Part of a small language model's weights: untied embeddings, 143M tokens.
Each number is 128 + 32 x the weight over its row's rms, rounded and kept within 0 to 255. Layers, rows and columns count from 0. Numbers have three digits each. The size before them is the row's rms in percent of the matrix's.

# gate: layer 3 MLP gate, 256x96, rms 0.264, rows 59-98, columns 0-47
# up: layer 3 MLP up, 256x96, rms 0.266, rows 59-98, columns 0-47
# down: layer 3 MLP down (transposed), 256x96, rms 0.251, rows 59-98, columns 0-47
gate59 107:139109150080134146078044144118123094136186065112132147128087199176163095130100112105141104123114112109172115100155110171114110172161187092095119
up59 109:147181093158101174139129116125182086082094180086162126138146160110143158113214127149079110087063106080109129088098081107157113091147134128053141
down59 118:130111104161126138139139152121102224090084129101050112144193158054145138121133129161147114124136141082069106111148083072150104113122136153188138
gate60 112:104106085158157084120081141173126101127147132069144142132107147148167087119132110108137188110173122159141119173180122062131164122074152114104124
up60 102:158162126137183089101134064166132185137146144089140201101122144162108082088119143120128152104116114136159156059101146115118127085072116130178092
down60 107:135130123163155125150172112089147102071152128067130115013154154113187087111129141108129119178077101171116100092105156131084130094106136159116158
gate61 088:193136168150182100155094098166150110156112087158048139159168145136103122124165202107127144092170085092164133108111203097120133157154124121150083
up61 090:129151139113158059145142155186121113141084131144117095125141101169122189172110138106079126110122177127107136148082133156109107112082204130102157
down61 096:056187118105140137063106145078150085161109107115193110152110120135109124129087115101104122104099140177143126176167105094166093156100158204130152
gate62 113:107104156167152143164118117114110154126137184115135110060125097071093133130110191170151154171109123089107132119124128093142189179087143151162122
up62 106:094164122122149096187080173117186156127106100135143085110160132169162172116050161155194158162128112113087088156160084107119144136117138139150184
down62 101:112148110148096095093108182094109082072136096054100067121124154149157109165156050186144082155120114130165159161140135127152078110142133108188153
gate63 095:116077145115141188193088145184098107174137131107065090109117187051094161091083175127114115136154136083106107156145118122114131176215172180173131
up63 088:140127180105125152144120111163097170100131139107161127151123169124086119124128050144200152127108136099112145116152085109114166108119148099124108
down63 093:158132133100087123176147173176145077089123129136130139104145149100117104110116130144123069124099187044130166174148126168132105132182137110178122
gate64 085:151103091116132178150027110151109160147114109089064128127106138115164135137170146118136128148143099179144169116141155139122182167092113134175136
up64 094:079130121156094150146104126108137113146102156129141109173132176087117091137186146079116107104069112171129081102113139105143114143131085173140167
down64 086:130155107132133127131166133142164067116137122127124117102142113185102132163112150128183138119080144093163133208125093180165079070117130100138063
gate65 095:127067144127092095052134147184113145158099141160139152201101142109063105119096116187106109153176121109140168108136154140176152108115082145138122
up65 096:113151137120138148148121121162156145113101176173123139021119092152173084222127117039152120149129119126159084108114095082078096138131178145161100
down65 103:118127074098112112120115154079145123136143191132113155100138189093145128142153108098131138125120071083090124179154131085096089113093090131139075
gate66 088:118105159132148088105112133132101111104114100166131108094134122100129122122101101106185209085128110087074131122120099126079118107157136134098169
up66 089:166167137129086133132133144088145131106125113111158119096126135122157087132128108107113078137127096156090136134124125087111133116118128076161109
down66 086:117169114149176102163071122115155157106125160067106133187087191159184074094164139171111107097090108121115099114153129129125180145136086121130073
gate67 120:089145125113156069128127141120121156100187139149159088116109101179140057153105177108157144082170080123138117131168079199115118043086194132129141
up67 109:115148143140121050184111129110159141111188184129121123119158125109100055173119064144171152093182150068107116108139091117094178149128145144136125
down67 111:141067175139145180126156123175182147124134119122131098098150044172139157095182126143117103149145159109141160139079133114108121116118129143147130
gate68 085:160147163127162190124172089073093165113134150076115116131161162151122169156120075088132133168161145110122133128117135099163167103181161077076136
up68 093:122102136147135097114095075120108109148140073128109128102062077111119092131148125112155111139142076121123140198193157171086142142145118131183116
down68 088:119118142124146091173116099209126139128132157113183105113161113165109117119151104080156095124101077194093129170177105179149164118148093177063156
gate69 109:090176157123137167109127134115159214065106201124130100117136105062174110156174136126112180071162164124138169156144170107146079101132081135145157
up69 103:133219152174144125182151116101126161152164102156078145136146115129111120120056140111152107093127097162107113092126145125143142096156157130085139
down69 106:147073148105101102143092113095128118125123136135164134159111069154141176129096083133096076121121131109187155121154116152061156149198141183172094
gate70 089:124085099147208149102141118124175107157151108084129109156118109148156133185125156094087084134115085119138139185121137080118124178181114107081137
up70 090:089122132148181122153187108128107167149195121111081139098108148128162158135121168119123081163102055148164148118130119098078087119153129149112137
down70 090:141107141120079142162147118141127129090113108122126126140138139126076122093131057183172154070141110156112094153147138085113132096085160189153153
gate71 078:052102121136126152129159156132155143075165116089170168108093165145136106135111063086152121202149088130125209117171127117168133129124155118159101
up71 088:124105174119122147144164101116121164112172116105127135109127126116081129145139126168154099083109205088114192114133179173122149123092123096089085
down71 086:108148134122173166071109126102147104148160155138142097122184090141170125086127186117099133100101118107147097182132141149078079140120210122157171
gate72 091:082134124146090108136146090132144165125087099142140084118074118104105098133139110138145123137121122174123138141134174133157132152153149210124117
up72 093:125148172134106136126114171068122147158102119203162096185151171154114101126095199140142125090152189126125107179128113068112158116151137119126119
down72 083:094148105157097119148192078200160092119149075108111166112098141166106133137071080086152114145066115164152162098142144117119127103131131062149096
gate73 094:136082137171143078172123082164156189116148131097130126153076133143107068122129069095186115114118123067110076155087096120145148103141119124132119
up73 094:169092120170158130094178110129106199099180170133122133117103149079144083097168072097138143118136095197181122111162084112177091172109207098113116
down73 097:157138143100132133168137128160142043111124133176141101156175110117058207098133137122111165120122109140140117047121091141123135165165157147080145
gate74 099:091134124130101113107092139176142160107072163090142170107128183110104145118193095125151122115087127099093143060151085076132080127157145104178149
up74 095:108183146148179156109102169104113073082084140118085122113178149112155112056148102118154081151157127124097126172142107103130139119086147072153137
down74 092:172145168151110119124123091214145131164136160186210114140118104152118105138092128120106147117126122206151123166177140138114144052166052117184120
gate75 106:097107139194086128123140074139138136123064179121197071109161132129138052120135135146123134154154199141121096113136114078149140130121123136113082
up75 107:150125120112095087082171153145129128125172107143156143068150108132117159099126147140115180062143093146101148123087135136163131143112125130114155
down75 111:148139147122136148094065125189076103170091140156136113135123073103131180094153126110134111116174154137152139077122101154183163187119086121162142
gate76 095:157121043123173115131098128113134099120094081083147094194139157148083127115164121130134146203186127132163161093153119142147108160175098144122151
up76 092:084112140139173105160105161187130167177145129142183137208087171130115090167143123061108144207105123123164145078148086131113129147131119102134141
down76 093:111138158161113114087131074095053150091149115090146121091103151066142131144151142142097135140115120052111106166154148151168141139131113136154138
gate77 098:078110094134089155151104119136124139097194143128154124098087142151091145096108142093177148115153124131098114157160130109102110063167125131143109
up77 108:138192122049174128130121138165119193090158129117096131057171119110118188113153121134119167129143117114154127135166196183016085126146126163168130
down77 103:165116142085115128167166181083142104099137139040184165130144163112160153177179138090117126132112156136096106219139109158108165089083160129166173
gate78 104:110118130197155172176166150119091141180166142111133088125075095111133116131127142084197153112149053106120108154179180116104135161159155132098142
up78 096:123128150112064168154171078149127097162117134120063134092069058089114101138099153137174107126128131124133104130107092155138131179157125109089134
down78 104:195077119089125178168154150121238129115152124118137135148153119136095123138172164166075121149116137136121161115062181079082097099071064158116141
gate79 101:114170150103141170102134138137184194100134191100160109114131108169193136160184099149125171090148129209141134137175088125175124124117108116085129
up79 101:154201127171174098093099122177131116161101134089156199121080102163134053157112147153108059165110122158173166145120153072147090087105070145105144
down79 102:121097099103082190115152132119083142142170162128152147114187134107072166097189146057174209131140137115088134147147139185150135186113155127104071
gate80 092:105179135133094132140135142128157170137160167074139173074178126147184159076121143133172084167155172098103137105125076105159141111092097099083129
up80 098:156093108130134130108062105149141124122139125167097144130117122104092123117116138136164107102170099178153138079173113177095102154096065147207094
down80 092:125149147164113183164084158114121147102108105128085133148114110136162129078091147108119096148127124151128092128109123084127168191098162103105138
gate81 122:111143163160083123091149153129116120189154161187122106115102111130155076175106160109143117200098169156088128144105120158093071133177159154102135
up81 109:060103141153130161137127115138074108128095114121118048058112139111121174150148125142065144128154133125111114146163104141105120128102174126193065
down81 106:102101117183065109063203106103140108124169168154169092143141067105156085163121206134146113201150130143110143126120126058085121092172116115108098
gate82 100:089128149148227090137095133118127125159139140137144102091060152126138052102135174116090086114172173079116119136162119139143116135160148104074055
up82 093:131116150137110146142195109140116172153056136088136142153112180180098170124122104131161109144124183126150117149171173103172165095080108164155118
down82 099:108139105149120121089135111123109092143095117110126148147142247107087065108122099124128091082138189136100137143146128186157140135126121090100190
gate83 106:146143155145097094097155100196128148141141080070148037108126175138126162156136155109152108139122140169136119122117124076149131177113117129090112
up83 093:161144151106173108114202131060121126121160147113142143163167072129128100106159062092162115073111140140165106132118135178119056108080154093135114
down83 099:209131133069166102097130151175121139112113138146089181128094168147131177218161084098124132121110127168095142102127137143182102117062138137106111
gate84 094:044119126117123127122116145119098062171053095119187123144115110115146025085170080106140130087105127111084111114168116118082121126133128138136159
up84 092:056085111151167125114127156092137123137049153147118128147116159118142137119169112126173088135106094131143125105153128089097184066194086208142171
down84 095:139134148109061160101166163200107177181084084124094102133107073102159134130143116109145143221149102143097137154114118116182115154159084127125151
gate85 119:090145144150142149160087082094061140147126092065112091139117185135145121092131056122120203171082150166132120110124077107097132156184183104078117
up85 112:130054139047111142111139147121102130114131109138124153120153123129083200097115147159214153156155176066146133198137149145161104192096095096165094
down85 095:139147089137128128215114166093140160105134148055078154132092182123143129153137090137099106127109113164102130102150128180155160143168158053137170
gate86 113:103093144147175174088074119104144176074102118130137140121130148148121144143156062136062137097149166092116126123132155185125187071108140163111170
up86 119:186162197097143093130168084141138124195105142089142136186119099146123116115121115132162090138120143138193115083159161140118162172094162107142135
down86 110:107151098150181138170171118163153166118140089133127122097133144132097135147091103122133068044062143121143129112129140167146169158163126128136155
gate87 109:161165142152173121142118053073143156101099140163140122122111159125108097115144173094125108128154108139121155077106160118187101230167162137128107
up87 105:141145123119140121145165161105135164124086149119151157174090130140100129114192139068180132080174159165090119106085130115145177092137128115127175
down87 096:139107150152079085064118068145058099178101134197199122114086114206086094127122148106072184187140141091181118126142162122128115113111109168137125
gate88 111:170101126137095045110091141126149160125137070102119053090105141060149114111125126120056151175198128155109147190098101129134186126172094132138180
up88 098:123104099098098125115099103206175034125092122115164116119100107086121100107116146081054160163143184140068185166129119126152085156132149165125152
down88 097:141110140130118080110085133185091094154097093094126154138133134068183105154139193100079109082193091153121146154112097134088149112144121143134124
gate89 106:088139096045155099106163065147133152120117176070085155123165182140139103229154140137131115122144095145126118103177107188149204153095096140087101
up89 098:131063110088161149099131082157114134123109143152135180118133167176100131143139122160098130148148165073179107165176094124155137143135123146145138
down89 097:110133107132118098170129100091100165133130091068161166114117166061153157144078138110154176118095110133113068131131126157110132107089153138166093
gate90 103:094180144128136149094106119155123134150176183095127067103158161131188137106131114114114132126219067093163078105149145145170136153119073133116078
up90 100:088118125092099168163177141100125128183138172181105135097132133137161132167088142130110111157157148089156161096161149150121188121130139098082125
down90 112:186159062098104082160183052135131176086127152095144116100143124168083119133126115106126128102120151170142102114076121128127139047089092081150109
gate91 116:184183179130181100120111125172099088089176100130156152150095105095127157120183114113153140128116142127165148134164141112086123137152147131092172
up91 109:136127102095129116113151116123166140162145101114157165114087129157096082157042173104166142126092075142149097147135075163137124100155146122124114
down91 109:129098107119127127101162116075162119108101198096117101082137152090142134149161082118144153122147111188121087142137174219126111126157121139135091
gate92 094:112148179113089118126125129123178141156150151113121184111125110143117160107111102084136185121169104171128126177115133112097156187129098167123153
up92 086:089111162164129087082165150159169108120122125142125098101076157162134116094104079142104125152138107147108068149121183169089105088094051118160160
down92 090:162113087096146142164125111140138087113134108111093129194101160114110124156132122114136103144123152114141134146130123144165065183080185069076068
gate93 085:079081154149154117144162186101144140194159110129074208075160139134171078109180138117117158117106104155112140122086143066161102103132122119162130
up93 098:160109184230134110185177150163133118139154115116123146039122132137158126102104097124138171145124150197098140111127178111148120119163116139161124
down93 080:115113102065179102126113101110102104121104130136161106167133102127155120119177218128074114069140121088144124144117132130116123140095167080094127
gate94 104:113135143122178088127123167095072108113086172170164118148128187118091150181098130067108117128123139093127095116155132097207113141169139167115121
up94 103:094176102174162199137082076117097138086116118187189155149131125093187182134123143096072137142143173151169106100102139156115144120103123096097090
down94 122:117172102150098128121122106125199125130136126143083116112101093101174082092135162117164098115160121134111163151078108135100088098116109070077075
gate95 112:180150162136126172099150090106136128050128110042162135139121174131106135160116118100094166122130181127113029089114179154115155124118125098121105
up95 110:163164096074106106121153134087195145135141081103189172141163090137147181168115133137128088108110125157148145149112127182149090046147144182151159
down95 103:130113116115103104145158107090106129170119069188203108105159083171164102136110134118145088161185183153184135138119184123088136099102167128147141
gate96 108:172116216153137134111083117140112160128130124104124111136099129143164137120134110140080166102145155120062149031167056142125193103116105166138150
up96 103:134192098103153110162181159101154153086142134151133123112115112094110096156089118097204092120100090145187155138108105166110158082107122093160148
down96 090:115113113089082087091103121079118109142098194158127083099154061154134140129154138076121132154158121101149059164115166098030125090126166107140139
gate97 101:125139123126083137096131079182130132078058059158100133128074180102063151098077169159115156213126138109132151136176110051133144145124123107095149
up97 105:087149145116148118123147164040102112084126172155129129132121099141101132127157058116132080112147079114138166181113085120131103105131105136178169
down97 102:115114089172200121160116141104127151095112114149147207135133115199150125131204065111138082117081120110117041181098117137106066081141140136129120
gate98 101:145142103156130157062117069119106126225118153096136136087126153167163119109159150052210168146110166095070100110117150152133107162120154128104169
up98 105:105148126125125055163143132089101122105092113183108122170144078143192147174165166157141189056104139093151158112098164081144135168096153133152183
down98 111:085122138084123056135172142118113146165059115119191161153145148150076120180135142100132172135111157079173096128060118145174132107125053132114173